Part of a small language model's weights.
Size: 8 layers, width 96, 3 heads of 32, MLP 384 squared ReLU, vocabulary 8192, 2.46M parameters.
Each number is 50 + 12 x the weight over its row's rms, rounded and kept within 0 to 99. Layers, rows and columns count from 0. The size before them is the row's rms in percent of the matrix's.

# layer 4 MLP up, 384x96, rms 0.0918, rows 222-258, columns 0-95
103:54 49 54 58 70 48 55 56 64 26 79 57 60 38 35 56 67 56 48 23 36 36 50 58 52 57 44 23 31 52 42 61 53 42 47 46 55 52 44 62 67 64 68 43 57 53 56 41 64 45 33 59 48 46 37 39 47 52 34 54 42 42 47 65 55 26 55 38 36 37 53 54 63 53 20 54 55 50 45 71 60 49 60 48 35 41 52 59 39 58 69 54 75 41 67 32
104:47 33 46 67 51 65 70 48 44 56 65 42 29 60 53 36 40 39 62 43 75 39 38 47 68 33 37 37 44 48 69 58 57 64 31 33 63 48 54 57 71 43 30 54 40 29 34 61 43 49 62 55 48 25 41 58 39 50 56 61 61 58 59 41 55 51 48 32 69 51 38 38 37 55 45 57 31 55 44 69 59 46 41 64 50 39 43 56 29 37 55 70 43 59 48 33
090:55 52 49 62 62 23 51 58 51 20 36 51 64 39 38 45 54 53 49 51 40 44 80 45 48 39 53 62 51 46 41 40 66 52 45 45 61 57 53 54 39 65 33 59 62 67 54 12 43 39 43 51 68 51 48 42 55 48 47 74 63 32 41 73 46 41 39 49 46 82 26 33 69 51 57 36 41 47 51 33 52 60 45 56 42 50 54 45 58 53 47 67 39 56 65 46
096:47 44 57 48 57 52 43 43 70 43 46 60 45 51 48 50 43 42 52 41 26 48 50 43 59 62 35 56 57 36 56 53 49 41 40 33 68 56 55 45 58 34 54 41 59 63 33 41 42 53 45 65 35 43 30 53 29 57 35 57 47 40 44 73 87 57 51 53 36 33 65 36 80 48 64 46 59 48 42 67 62 44 43 34 77 44 57 46 53 50 70 59 63 37 82 50
097:41 53 47 72 47 41 35 49 48 74 44 46 46 56 64 53 70 30 35 44 40 41 58 59 50 40 53 73 70 56 26 48 60 34 57 42 50 58 50 43 26 41 60 20 43 33 39 55 52 58 60 48 36 52 31 42 52 36 68 41 61 64 40 55 44 54 60 52 48 58 59 54 45 53 72 52 38 51 77 77 59 56 45 55 31 67 37 65 40 51 52 60 66 44 62 39
101:42 69 49 50 53 52 48 69 45 38 48 55 56 36 40 36 51 55 34 46 65 47 42 65 45 64 22 67 59 56 46 45 45 39 56 38 54 43 54 51 26 39 58 52 36 52 35 66 34 83 45 46 39 32 51 65 41 60 79 56 52 58 56 70 63 53 35 47 55 31 58 57 54 62 45 58 55 42 53 36 44 60 39 28 52 52 58 63 79 67 40 53 26 57 63 61
106:53 53 44 45 50 53 43 51 55 56 29 59 57 71 56 59 55 63 56 44 62 41 57 61 70 40 67 39 57 48 35 39 52 66 71 41 25 63 63 40 67 53 45 59 47 55 55 35 29 58 43 67 61 26 50 39 56 51 45 68 55 41 56 55 46 60 38 86 53 77 46 52 35 44 56 40 55 35 40 49 44 47 49 69 33 46 58 45 60 37 49 33 66 75 55 29
093:44 63 52 57 64 43 45 48 44 80 48 26 55 66 36 43 49 32 53 42 58 40 61 30 37 25 66 46 42 49 47 44 49 51 42 47 34 67 36 42 81 57 34 57 51 31 46 49 35 59 51 52 67 49 55 63 50 53 43 66 44 31 39 59 35 67 38 64 33 66 35 49 57 51 55 48 50 64 48 43 47 54 54 78 44 38 72 45 38 44 26 65 57 54 62 47
096:56 54 48 51 40 41 52 61 66 43 34 44 52 49 53 51 53 49 69 64 53 45 43 34 55 64 45 56 50 19 28 45 67 48 63 59 51 37 53 41 80 72 57 69 41 38 57 32 39 77 53 46 53 41 62 42 44 47 45 42 50 67 64 50 32 41 43 46 51 64 48 61 64 43 51 32 33 55 44 60 69 58 39 65 44 29 55 31 77 62 38 40 33 59 64 40
098:51 37 55 54 37 53 30 51 81 56 65 58 51 45 21 65 46 48 49 44 42 34 30 34 33 40 44 46 69 61 35 43 49 50 59 36 75 54 58 57 75 51 61 56 53 52 57 33 32 60 41 59 77 65 46 57 65 44 53 57 57 56 81 48 55 51 78 52 62 42 39 46 54 46 27 57 67 42 55 42 54 40 46 42 52 50 40 28 43 52 39 46 43 49 49 53
100:60 45 41 73 70 61 56 43 63 48 59 36 40 54 51 73 48 44 48 67 54 47 20 54 47 75 47 28 52 53 47 49 55 39 46 61 68 69 61 36 57 61 46 68 50 45 62 75 57 42 61 49 64 39 28 51 78 52 62 60 46 34 45 41 56 56 50 59 63 44 43 38 45 53 33 55 49 62 61 51 57 40 41 42 40 57 55 54 53 68 25 40 70 49 24 64
105:55 38 59 55 60 56 43 62 65 35 48 42 77 43 58 35 50 62 33 40 60 58 62 51 57 49 45 45 62 49 44 45 58 70 52 56 50 61 47 40 36 39 37 39 32 34 63 47 36 63 51 24 42 41 55 61 72 22 21 40 64 41 44 41 74 62 58 59 45 30 35 56 72 57 64 29 43 53 60 47 52 65 61 51 49 43 49 64 64 60 45 31 50 48 40 53
112:64 56 50 63 48 55 57 64 60 47 61 67 55 34 51 30 43 34 48 30 35 50 63 41 30 46 52 46 61 39 71 57 30 64 70 50 52 90 56 51 50 22 56 41 55 44 59 38 54 57 49 46 49 43 39 39 55 47 61 51 52 52 34 45 26 68 63 45 65 41 50 65 45 40 33 66 57 44 44 46 55 50 34 18 48 51 65 52 42 74 47 55 35 51 38 53
093:34 66 40 52 66 49 68 59 48 63 45 33 67 43 55 57 44 51 47 51 19 50 53 52 60 57 25 55 56 46 65 53 55 46 61 64 44 43 47 54 45 61 45 69 47 53 40 44 47 63 24 69 48 47 17 74 48 57 38 40 71 36 44 68 42 49 54 32 38 75 62 54 68 44 59 61 37 63 47 63 66 52 57 59 58 44 64 51 44 50 33 33 59 33 63 56
115:70 44 46 59 38 39 56 49 39 60 79 41 36 57 52 54 60 39 52 37 37 42 33 59 34 69 57 40 60 43 57 54 36 45 50 66 43 64 52 52 54 45 64 73 37 74 35 65 65 57 44 56 74 39 78 61 63 45 66 42 49 51 48 46 31 64 47 56 45 25 58 53 43 40 61 62 43 26 30 51 67 42 44 52 55 54 39 78 37 57 58 56 52 50 53 44
093:60 52 39 69 60 49 54 64 51 67 46 54 54 70 53 43 62 40 51 41 53 33 31 32 46 38 68 70 39 89 56 52 29 45 61 22 39 57 52 28 53 46 37 31 64 64 37 48 36 45 67 45 38 45 41 44 55 47 67 42 46 54 61 22 44 43 56 48 50 66 63 41 48 45 72 52 43 47 60 36 58 51 48 47 35 44 45 64 51 50 61 35 51 73 49 51
091:52 35 36 56 49 59 44 67 65 47 48 49 37 35 63 41 72 44 63 46 38 61 32 36 47 40 24 57 31 65 42 60 37 45 58 40 59 61 57 57 66 38 48 40 43 50 41 54 51 49 59 47 46 55 47 45 57 50 26 32 37 38 44 90 31 51 75 65 46 40 44 58 79 54 50 47 43 33 64 66 57 32 50 57 56 58 34 57 51 52 55 50 43 45 45 75
108:56 54 57 47 43 31 67 38 60 42 63 48 37 62 63 40 57 55 50 34 28 47 35 42 36 55 48 60 54 61 63 73 57 57 55 70 53 64 49 35 37 55 41 60 27 42 57 54 59 58 61 71 26 47 53 34 58 65 27 49 53 35 52 45 43 44 53 57 49 41 63 35 41 58 52 57 47 51 52 32 65 61 30 86 37 59 56 59 24 69 58 66 40 52 42 59
097:48 44 38 40 67 25 72 56 62 45 39 45 54 48 55 55 57 44 64 56 48 47 53 53 68 46 23 57 46 62 51 51 34 58 45 60 49 73 50 61 80 43 39 35 42 48 28 61 33 33 51 40 61 57 29 45 50 34 48 64 59 44 54 56 24 43 43 63 40 74 53 54 74 62 55 46 38 40 41 51 65 60 55 72 65 33 43 51 42 72 60 52 58 40 64 51
108:67 63 57 44 61 52 40 49 67 55 36 41 38 55 32 47 45 37 46 46 55 48 48 43 33 62 44 32 29 48 55 64 55 46 68 62 26 68 56 66 37 67 51 56 78 62 66 69 26 39 70 37 46 37 50 43 57 54 43 41 61 33 37 47 37 69 27 32 45 31 37 46 31 46 41 38 63 51 61 47 47 42 60 57 51 56 40 61 73 52 37 45 52 62 46 46
104:37 60 55 61 59 62 55 36 40 34 64 45 54 74 55 42 64 58 60 36 61 41 35 60 73 45 48 20 54 53 36 56 38 46 40 39 51 53 49 69 65 51 23 67 45 48 69 65 63 57 45 58 32 53 46 48 52 30 61 56 45 61 26 50 50 39 34 40 48 41 39 22 66 67 66 55 47 43 35 56 48 52 47 44 56 42 48 67 47 59 57 58 52 47 74 28
102:63 43 41 46 51 47 50 61 16 55 59 51 32 52 33 69 41 39 51 50 57 41 45 54 60 25 61 28 40 51 63 50 50 39 44 54 57 43 64 56 61 63 58 51 42 57 53 65 31 61 45 52 64 67 62 55 45 65 58 67 47 61 51 63 22 43 24 54 56 69 59 41 40 47 25 39 52 59 59 41 58 28 63 29 42 65 60 51 54 61 56 50 70 70 66 49
092:52 57 45 41 58 51 40 43 48 56 36 46 39 24 49 66 33 49 60 49 46 40 71 28 47 60 49 21 29 55 43 58 51 60 33 46 34 50 60 40 57 43 41 65 44 23 64 53 54 36 39 55 75 49 44 59 53 66 37 37 46 37 49 44 73 45 35 50 47 56 71 32 61 47 42 49 60 57 59 71 44 64 31 59 76 70 64 60 47 41 49 42 47 39 63 39
136:55 53 59 54 66 45 49 51 53 49 39 59 38 68 34 42 41 26 42 28 69 42 53 66 57 66 34 46 50 48 58 60 26 47 57 40 40 31 76 56 79 51 51 39 52 62 67 56 36 78 46 43 44 62 48 33 51 36 39 63 50 60 62 55 61 54 27 40 51 47 56 70 43 57 39 41 50 59 48 45 44 56 54 53 56 40 49 42 41 52 32 18 46 77 58 42
107:73 62 27 48 49 39 44 28 58 58 52 38 57 43 58 66 51 60 52 51 59 55 69 56 47 42 33 40 52 26 64 58 64 37 41 49 37 76 55 33 51 50 41 44 41 36 58 35 27 64 61 41 52 54 54 54 35 34 47 55 73 37 52 44 50 43 63 59 58 46 75 40 27 32 75 46 49 39 60 50 58 64 33 32 53 69 52 45 49 59 46 52 64 62 66 57
090:68 46 52 51 52 33 67 42 41 38 60 36 30 58 40 52 68 68 55 27 36 45 56 44 52 50 67 54 58 29 50 56 72 29 61 61 43 59 74 28 54 36 32 50 59 54 46 61 44 55 60 63 68 44 35 29 51 52 35 66 41 64 33 50 44 56 50 66 46 43 35 43 39 65 63 24 62 49 70 46 41 61 47 62 34 54 43 57 64 57 35 43 49 39 58 52
097:75 46 45 43 58 54 46 47 40 58 49 32 60 46 47 60 43 27 55 65 54 53 33 67 44 50 43 62 64 52 56 64 65 25 49 62 53 32 66 57 42 65 53 73 44 48 45 52 47 54 37 39 48 54 16 42 55 37 55 59 46 52 41 64 43 66 33 53 52 71 65 59 40 51 33 30 62 44 58 58 47 53 39 16 34 49 66 42 48 64 59 27 54 52 69 44
097:55 41 62 39 58 78 42 50 38 53 36 71 51 54 34 39 42 29 44 33 45 55 63 39 51 51 48 49 47 65 62 53 76 66 60 49 43 57 43 66 35 39 50 34 78 55 49 71 48 50 58 72 55 51 40 45 42 61 45 13 48 46 65 53 35 59 59 42 56 59 63 50 39 51 29 40 51 53 50 43 57 27 31 32 30 40 50 45 51 50 31 51 53 64 61 64
097:58 77 46 51 55 53 43 43 52 54 74 50 51 72 54 42 46 48 64 41 63 43 47 73 43 63 23 41 68 61 43 54 31 51 40 67 46 43 44 44 51 41 47 60 68 40 59 57 63 54 46 40 62 26 45 45 58 44 61 79 44 60 59 64 60 50 20 57 60 48 69 34 48 50 34 57 49 36 59 68 47 20 50 52 51 37 47 23 52 37 39 52 60 53 63 47
094:46 46 38 71 46 40 46 35 63 40 49 53 37 29 53 49 43 28 67 49 55 68 15 53 47 53 31 32 51 49 49 55 26 66 41 52 54 44 73 47 42 54 53 51 41 31 39 65 42 52 58 33 50 36 50 65 67 61 36 48 59 70 52 39 74 73 62 45 60 42 48 53 38 47 40 71 51 49 63 58 50 58 49 64 64 57 49 25 51 43 36 64 57 34 52 47
103:52 49 54 60 34 53 67 38 62 58 49 62 41 46 33 45 48 42 47 36 70 55 57 39 37 58 65 49 51 47 48 38 25 35 39 65 31 54 50 60 48 61 39 57 40 48 30 71 39 58 71 62 72 47 79 69 54 37 51 31 60 43 38 40 61 65 51 29 60 55 48 54 66 42 71 71 27 57 43 41 50 50 45 57 36 57 53 44 43 58 31 57 49 37 71 66
100:44 32 53 67 20 40 47 43 41 35 59 56 45 47 36 56 47 54 61 52 61 50 66 38 54 66 64 35 51 53 64 55 55 67 39 35 64 63 66 60 40 31 52 54 42 40 76 63 55 58 39 43 60 55 37 63 71 65 23 53 55 44 48 50 56 60 61 49 27 30 44 64 47 71 58 65 24 54 41 48 71 31 43 52 55 62 59 38 43 46 62 45 48 53 47 70
099:59 61 46 60 60 59 69 81 65 51 38 62 37 39 70 60 55 55 43 48 34 48 45 28 46 36 63 65 52 41 57 67 47 43 60 33 49 42 44 64 49 59 53 43 34 47 78 51 45 54 46 32 47 36 60 67 50 57 63 56 37 50 25 60 70 52 51 72 43 40 63 63 44 51 67 63 44 38 37 44 65 51 33 56 58 61 45 55 39 68 52 46 63 41 72 28
085:59 56 55 68 54 44 46 58 33 38 45 47 41 59 39 24 47 50 56 46 56 42 38 46 52 55 24 46 54 53 46 57 63 58 58 58 56 40 61 64 44 53 62 62 82 53 62 17 51 63 49 37 51 30 53 64 72 43 61 63 53 45 54 71 51 65 63 70 26 47 34 61 55 39 45 45 43 48 54 63 48 40 48 57 44 28 51 15 45 66 54 49 35 31 39 48
100:49 67 44 55 58 60 34 65 60 56 66 52 48 44 59 46 36 41 52 32 59 36 46 62 50 46 66 54 56 50 35 60 49 34 57 25 60 32 51 45 67 44 51 50 40 37 36 46 41 34 50 33 55 54 54 53 64 50 67 22 58 38 75 51 22 48 28 68 43 72 47 52 52 52 69 45 38 41 46 40 52 29 53 67 52 55 49 60 65 70 65 61 43 58 53 22
109:42 76 63 27 58 51 24 57 34 44 57 66 47 39 53 49 43 38 65 50 62 35 59 66 58 59 38 40 48 52 61 61 66 42 62 49 67 57 37 56 57 41 42 65 59 57 41 65 48 53 61 54 36 38 55 33 60 41 29 47 51 79 60 60 67 47 08 62 51 55 35 52 66 38 48 30 39 43 59 53 49 43 53 58 62 52 44 60 45 54 71 49 38 49 39 36
105:53 63 53 41 56 62 42 42 51 47 36 47 58 44 58 50 48 54 53 33 51 54 39 38 48 45 62 39 42 41 68 41 48 39 66 40 51 43 52 36 62 71 26 83 61 40 50 34 48 54 27 47 37 35 57 40 32 62 51 44 46 70 73 40 45 58 39 53 56 56 20 40 57 47 66 23 48 55 57 66 44 58 43 70 56 49 58 46 64 76 42 28 32 35 47 53
# layer 4 MLP down (transposed), 384x96, rms 0.0814, rows 222-257, columns 0-95
103:43 71 60 31 59 55 62 57 23 40 69 51 73 49 61 53 51 57 44 48 46 54 35 57 63 49 33 57 46 52 48 64 34 55 57 60 34 33 53 48 63 61 49 48 36 56 40 50 63 37 55 32 55 89 58 50 44 46 55 51 40 46 44 34 52 47 86 50 32 46 57 53 54 53 38 66 57 42 35 50 25 50 46 50 49 49 22 20 54 58 43 44 48 59 61 53
102:52 54 37 58 53 59 65 43 41 70 40 53 57 51 64 37 51 28 35 58 61 47 60 28 48 68 42 45 40 74 49 34 64 57 47 37 49 66 45 45 55 56 65 53 47 51 36 27 42 44 45 50 63 32 38 40 48 48 39 35 51 51 69 58 49 35 46 54 82 56 39 53 55 20 66 43 73 51 70 48 20 36 49 40 63 49 57 54 63 41 59 50 45 50 45 75
094:54 16 47 47 38 52 48 35 46 43 60 51 58 64 34 54 56 16 36 24 58 57 36 40 55 34 75 55 62 58 78 42 35 72 48 47 52 59 45 47 42 46 39 48 36 54 55 54 69 46 45 54 59 70 54 38 43 54 37 69 53 61 60 32 55 42 62 51 47 55 37 72 69 46 25 55 44 40 36 46 65 51 53 63 61 49 49 45 61 69 55 56 51 38 46 47
093:50 46 43 42 44 40 56 64 56 55 37 61 37 77 80 47 26 60 27 26 48 52 54 45 43 40 47 51 31 47 48 53 35 34 40 66 57 40 46 58 60 48 44 47 46 61 46 42 73 46 45 63 69 58 35 63 71 37 41 29 41 47 52 40 41 36 65 69 33 67 46 41 47 73 58 39 50 47 46 67 53 50 55 44 62 76 56 63 60 55 66 47 57 38 56 33
103:50 35 45 31 49 69 50 76 19 56 63 51 46 27 33 35 49 46 60 42 53 57 42 48 51 67 50 40 49 33 73 45 46 66 45 35 51 71 68 55 59 56 54 64 41 51 65 53 61 59 46 44 52 71 81 37 53 50 49 55 44 63 57 41 56 61 40 40 33 40 50 49 58 52 42 49 47 53 25 36 72 47 61 44 58 44 55 22 62 51 60 38 62 36 35 42
092:47 40 45 45 37 40 46 42 58 48 55 60 18 62 56 34 61 52 50 44 66 43 55 48 55 39 50 31 39 62 57 57 59 64 45 39 55 51 44 30 31 48 32 49 52 43 66 24 46 07 55 52 37 50 54 50 51 61 42 56 49 39 37 51 59 33 56 63 51 48 55 52 59 53 57 73 42 55 65 65 50 86 55 54 52 34 48 46 76 57 55 77 54 48 36 49
102:45 55 28 50 53 51 74 29 54 28 30 70 49 48 29 69 50 59 45 26 68 34 56 67 43 35 57 66 68 53 69 51 43 58 40 67 58 43 65 69 58 51 39 51 54 50 55 56 53 50 41 39 45 58 49 40 63 45 63 36 43 37 42 39 68 49 52 45 55 28 60 60 60 49 25 57 52 64 42 64 36 44 60 47 56 61 51 63 53 47 20 39 49 58 32 57
100:48 63 45 41 45 50 63 50 75 62 41 53 59 52 33 37 66 63 55 41 59 45 77 28 69 45 69 41 59 41 36 44 52 60 36 39 58 50 37 64 23 45 53 47 53 64 56 48 58 37 38 28 51 42 60 35 24 63 58 56 56 49 47 57 60 39 50 42 23 47 39 35 44 51 61 71 60 70 38 40 61 56 48 39 64 21 58 52 70 54 50 49 59 54 48 54
096:50 56 61 29 45 63 44 63 50 59 63 40 41 43 66 47 51 56 29 44 57 62 62 54 55 51 22 73 51 45 61 40 57 58 40 36 62 66 72 61 40 22 19 37 63 43 44 62 45 46 33 54 35 52 52 55 49 70 45 65 34 55 43 34 58 65 48 38 68 30 47 63 48 48 63 49 66 39 48 49 56 42 57 51 48 59 73 42 35 50 36 32 49 47 71 56
107:40 33 50 40 49 46 49 56 52 41 39 54 50 51 52 36 52 62 62 51 53 30 24 34 56 50 59 63 54 69 63 39 71 74 41 46 36 57 50 58 62 25 60 68 43 55 33 62 56 37 38 34 50 68 39 59 57 44 45 58 45 44 48 59 64 50 35 54 35 43 42 55 48 59 53 34 67 52 55 39 68 42 64 60 62 49 70 60 45 54 24 07 41 57 58 57
108:51 49 46 66 64 55 61 27 44 43 50 60 44 53 50 48 62 52 59 44 40 52 40 39 79 55 29 57 56 66 70 57 36 71 31 54 55 39 56 42 37 63 64 26 41 58 48 59 32 35 49 62 47 15 63 57 58 57 60 38 52 46 54 64 52 70 58 54 28 60 47 58 40 56 47 68 33 67 48 54 44 56 39 54 60 34 39 62 41 25 49 54 27 41 52 46
099:45 66 37 53 59 51 46 45 45 31 83 67 47 42 51 51 53 52 51 53 42 65 50 48 47 72 48 47 50 63 68 48 52 57 49 49 48 41 53 46 52 28 34 40 51 53 41 47 51 28 63 76 43 51 41 73 32 34 36 56 69 49 44 34 66 31 62 45 60 49 59 31 59 59 50 34 54 54 42 63 20 69 65 58 21 48 56 47 72 43 39 65 64 45 54 48
109:74 55 69 44 54 56 40 33 48 42 43 75 48 44 64 53 65 64 49 33 43 60 59 50 52 52 38 51 30 49 65 57 37 71 59 53 42 73 54 63 56 48 29 62 67 45 52 40 64 53 38 48 40 63 46 60 54 36 40 41 50 51 38 50 41 58 71 59 56 74 38 54 32 36 58 35 30 40 50 28 64 30 48 49 48 67 70 44 57 25 42 36 58 65 48 40
092:48 61 42 45 51 38 27 43 57 49 34 54 39 70 55 41 62 42 33 30 64 57 62 38 34 69 53 52 31 54 52 38 43 38 48 34 55 74 55 57 58 48 52 44 17 40 44 68 44 36 52 47 55 25 44 60 65 50 59 65 45 53 54 71 43 69 51 60 66 62 54 65 37 29 48 48 39 36 57 54 57 66 40 38 60 53 60 48 47 56 62 50 77 53 48 24
109:49 72 60 42 53 42 61 30 52 52 74 66 11 63 65 43 81 42 53 64 58 51 44 53 52 50 52 37 36 61 47 61 24 60 71 49 37 58 60 51 26 51 51 61 42 68 37 58 52 47 57 55 46 31 28 69 51 44 61 43 27 34 35 46 36 53 54 32 47 46 57 41 66 46 70 53 62 46 55 53 48 58 43 55 56 48 49 45 60 45 58 32 50 42 42 50
093:38 48 49 38 56 47 43 23 43 21 50 50 49 49 44 37 38 64 49 50 36 46 60 44 46 55 64 51 57 22 37 43 37 59 43 57 53 61 32 41 44 58 51 43 22 38 53 60 64 54 26 35 56 77 53 66 41 64 50 69 61 50 41 62 60 62 31 55 64 45 57 43 45 79 24 48 58 49 54 67 46 44 67 49 60 73 60 36 54 60 49 60 63 59 54 54
099:40 55 77 30 58 36 62 50 44 40 53 54 54 54 66 62 57 53 28 48 57 46 43 66 31 43 66 56 55 41 40 36 38 46 50 48 63 39 64 65 57 49 53 49 66 37 49 61 38 54 39 47 51 56 67 53 37 46 58 77 66 42 48 50 56 49 32 66 72 74 55 62 57 28 60 41 51 55 47 56 66 13 40 60 40 38 56 45 26 47 40 36 45 56 31 41
106:54 38 64 50 41 54 56 52 37 36 44 43 46 43 68 41 26 47 51 48 29 44 36 55 27 39 45 44 40 77 51 61 70 69 64 54 19 54 61 34 36 54 43 44 59 51 72 39 45 41 30 71 53 65 54 57 47 41 42 53 62 47 46 40 43 49 47 71 49 65 52 50 36 34 54 26 77 48 56 49 63 65 51 51 62 54 59 64 43 55 35 60 57 65 35 65
103:88 60 47 49 59 57 41 50 49 65 51 55 60 46 62 48 53 68 47 74 38 53 57 66 56 40 46 49 44 59 47 36 43 47 41 41 43 45 41 33 43 62 63 59 36 57 54 50 53 59 54 40 23 64 53 50 68 59 63 32 29 48 25 33 54 60 48 47 12 65 47 72 44 50 46 60 46 66 60 28 63 38 52 58 52 47 46 27 40 53 62 52 54 53 53 29
114:43 46 57 53 56 33 74 69 40 28 47 42 78 47 46 53 51 43 68 54 50 51 52 52 34 38 47 28 24 51 57 33 48 51 50 53 56 44 60 61 47 44 66 42 52 64 53 60 65 60 31 41 49 47 40 52 60 20 74 54 37 36 69 45 52 35 35 58 46 49 47 53 56 82 31 66 64 70 39 39 53 54 41 50 53 47 47 32 39 35 53 62 60 48 66 44
109:38 69 53 19 48 69 44 39 32 74 34 39 59 52 34 40 52 44 65 59 69 56 43 37 54 50 68 59 52 24 36 39 36 56 56 38 34 45 29 36 58 46 50 51 31 74 26 55 56 61 66 45 46 45 43 67 37 47 47 62 60 48 41 53 69 45 61 72 44 47 57 56 53 55 64 70 46 33 40 55 38 46 52 45 48 65 58 43 56 45 37 44 65 61 58 55
100:40 43 45 43 40 66 42 63 43 36 51 62 48 32 46 38 53 62 46 52 51 71 63 54 53 52 76 57 54 73 54 52 49 47 49 32 43 54 71 55 53 39 43 62 49 40 57 64 40 31 38 73 38 45 56 28 51 33 60 31 36 52 23 50 32 46 57 36 41 60 54 47 59 66 52 61 35 40 65 46 42 51 37 70 62 20 47 52 59 63 78 34 57 49 45 63
095:51 35 39 51 57 63 51 64 55 46 30 47 50 72 39 33 66 56 53 60 67 54 58 72 32 47 41 63 60 44 52 65 57 33 52 55 59 72 69 56 48 43 68 66 39 83 54 62 57 69 41 64 49 43 53 47 53 80 43 36 59 64 42 53 42 49 59 45 46 46 31 46 19 37 55 52 55 42 45 43 40 52 43 39 49 35 52 25 31 46 39 35 43 41 42 48
112:37 19 74 60 57 60 36 46 62 59 59 42 22 63 38 50 39 43 62 48 58 52 52 35 57 60 61 68 32 58 44 48 34 42 46 47 48 66 68 62 31 46 54 31 50 44 44 53 50 55 54 56 47 53 52 45 41 38 58 54 57 45 29 44 74 65 40 57 32 47 44 66 59 76 54 41 44 37 43 54 66 79 56 55 37 58 54 79 49 48 43 44 30 43 40 43
102:51 42 63 51 46 39 58 42 44 88 63 28 38 48 63 55 45 48 47 55 43 46 57 49 61 45 49 45 41 44 56 43 26 46 49 54 37 46 55 47 46 33 46 62 64 51 59 34 33 55 63 59 57 67 40 53 56 60 26 51 46 65 45 49 62 42 39 48 64 62 61 56 60 79 48 38 61 42 58 40 58 16 50 70 38 69 53 35 46 25 47 61 59 62 38 25
094:59 49 53 44 57 61 37 33 65 63 51 55 67 56 60 50 55 61 40 50 42 56 57 66 48 37 47 43 77 44 72 44 54 59 62 29 52 67 64 36 61 44 46 13 49 57 37 54 41 62 46 45 53 47 66 46 79 35 53 49 74 66 63 37 60 46 47 62 56 47 43 50 55 42 43 58 40 66 47 28 45 33 37 53 50 55 34 31 34 62 36 39 35 44 46 29
097:58 25 44 62 65 59 51 61 72 49 53 31 52 48 51 44 41 39 46 63 42 77 48 57 48 54 50 56 39 45 45 40 36 74 44 27 42 63 50 49 67 30 50 63 65 28 40 50 57 63 42 57 60 29 62 60 72 51 53 53 47 69 46 64 40 32 38 50 52 49 44 46 34 31 52 44 37 46 39 59 89 46 33 49 48 51 56 31 52 58 44 63 32 49 58 60
098:49 42 54 60 52 55 44 55 60 39 55 38 62 34 73 67 37 47 61 47 79 30 40 41 52 52 49 64 40 42 41 55 38 59 53 49 58 59 60 54 43 49 88 69 36 50 41 49 38 45 45 44 65 53 64 49 66 45 72 52 50 46 56 39 47 55 45 55 39 38 39 68 38 61 44 65 40 41 63 52 65 54 58 42 27 45 72 63 19 52 30 41 46 29 51 30
100:51 45 55 38 52 37 57 65 61 70 52 57 43 47 50 61 58 61 29 34 38 46 62 37 44 46 54 40 36 30 44 45 42 33 52 42 72 56 67 48 53 39 46 43 23 39 49 71 43 45 56 38 64 45 47 39 45 30 66 52 34 29 47 58 61 68 42 46 84 39 45 65 51 28 68 50 46 60 55 33 56 57 67 48 49 55 69 74 53 35 59 66 52 64 49 55
094:34 76 54 55 46 33 56 36 55 35 49 65 66 82 46 39 75 34 52 68 24 44 44 51 56 55 36 56 46 37 27 53 39 39 62 48 42 43 61 63 34 41 52 44 52 47 59 36 47 50 47 52 31 63 38 44 63 86 54 33 64 57 53 52 43 46 64 45 54 57 57 44 52 56 55 50 64 53 57 25 41 55 46 46 53 58 26 45 56 56 48 79 48 41 46 50
107:37 52 59 46 38 68 59 32 46 50 55 25 73 44 47 50 41 72 59 44 42 37 53 23 29 41 37 31 66 72 57 38 40 53 56 51 22 33 56 53 35 48 44 33 78 54 50 53 59 59 46 53 33 52 60 58 39 31 41 68 47 59 60 48 57 48 57 69 67 59 55 62 46 53 61 46 61 39 53 64 74 43 60 48 50 48 54 48 45 40 43 64 29 45 61 51
102:42 38 51 53 35 47 39 66 67 38 48 56 47 43 43 63 53 66 48 69 47 65 52 51 42 42 56 39 52 53 44 41 40 37 20 62 62 31 51 50 44 37 79 55 50 48 79 37 65 59 45 22 49 56 52 73 22 54 46 55 47 45 34 43 54 57 63 51 48 44 35 69 56 66 31 67 46 38 41 44 35 59 38 37 72 64 64 51 68 54 51 46 57 54 52 59
094:49 47 46 47 66 47 35 33 24 52 62 61 50 60 61 41 40 56 44 38 59 37 55 37 54 52 25 54 64 37 40 68 64 40 63 63 42 77 53 72 20 30 54 52 53 45 50 44 57 43 62 42 62 47 50 44 53 46 57 40 58 53 41 47 47 67 54 63 60 59 38 41 59 53 45 75 46 57 54 32 51 49 74 58 52 37 38 79 50 56 29 43 31 68 49 34
098:66 59 63 62 53 50 48 74 57 57 68 59 56 53 44 48 15 30 41 66 73 55 67 43 51 37 46 50 23 40 70 28 61 44 47 36 41 46 48 61 42 63 41 63 44 62 37 74 64 55 53 67 54 35 23 44 43 46 33 52 46 40 41 47 51 53 35 53 43 41 46 49 37 33 58 50 62 44 60 54 48 48 38 70 53 41 33 50 43 58 66 72 55 61 49 56
103:51 42 79 66 41 35 54 27 71 72 36 66 32 45 29 60 47 63 29 55 56 49 54 52 60 46 49 77 46 53 32 55 50 23 41 45 49 62 51 56 52 51 46 41 62 39 58 50 48 36 63 58 48 51 39 61 71 46 30 51 31 54 47 32 59 70 33 44 40 53 61 65 49 68 50 65 57 45 70 47 49 46 39 43 67 57 32 51 42 53 52 45 36 56 67 37
106:40 56 72 53 28 50 45 36 40 44 43 27 64 64 37 78 72 41 50 52 69 48 50 62 45 43 47 48 49 23 46 58 43 36 52 52 76 52 42 36 60 25 42 63 58 48 66 84 53 55 40 64 59 62 50 32 45 59 41 55 53 53 52 51 61 40 37 25 60 63 57 55 53 40 53 51 62 46 51 47 35 48 62 59 62 54 66 46 29 31 44 40 43 39 44 51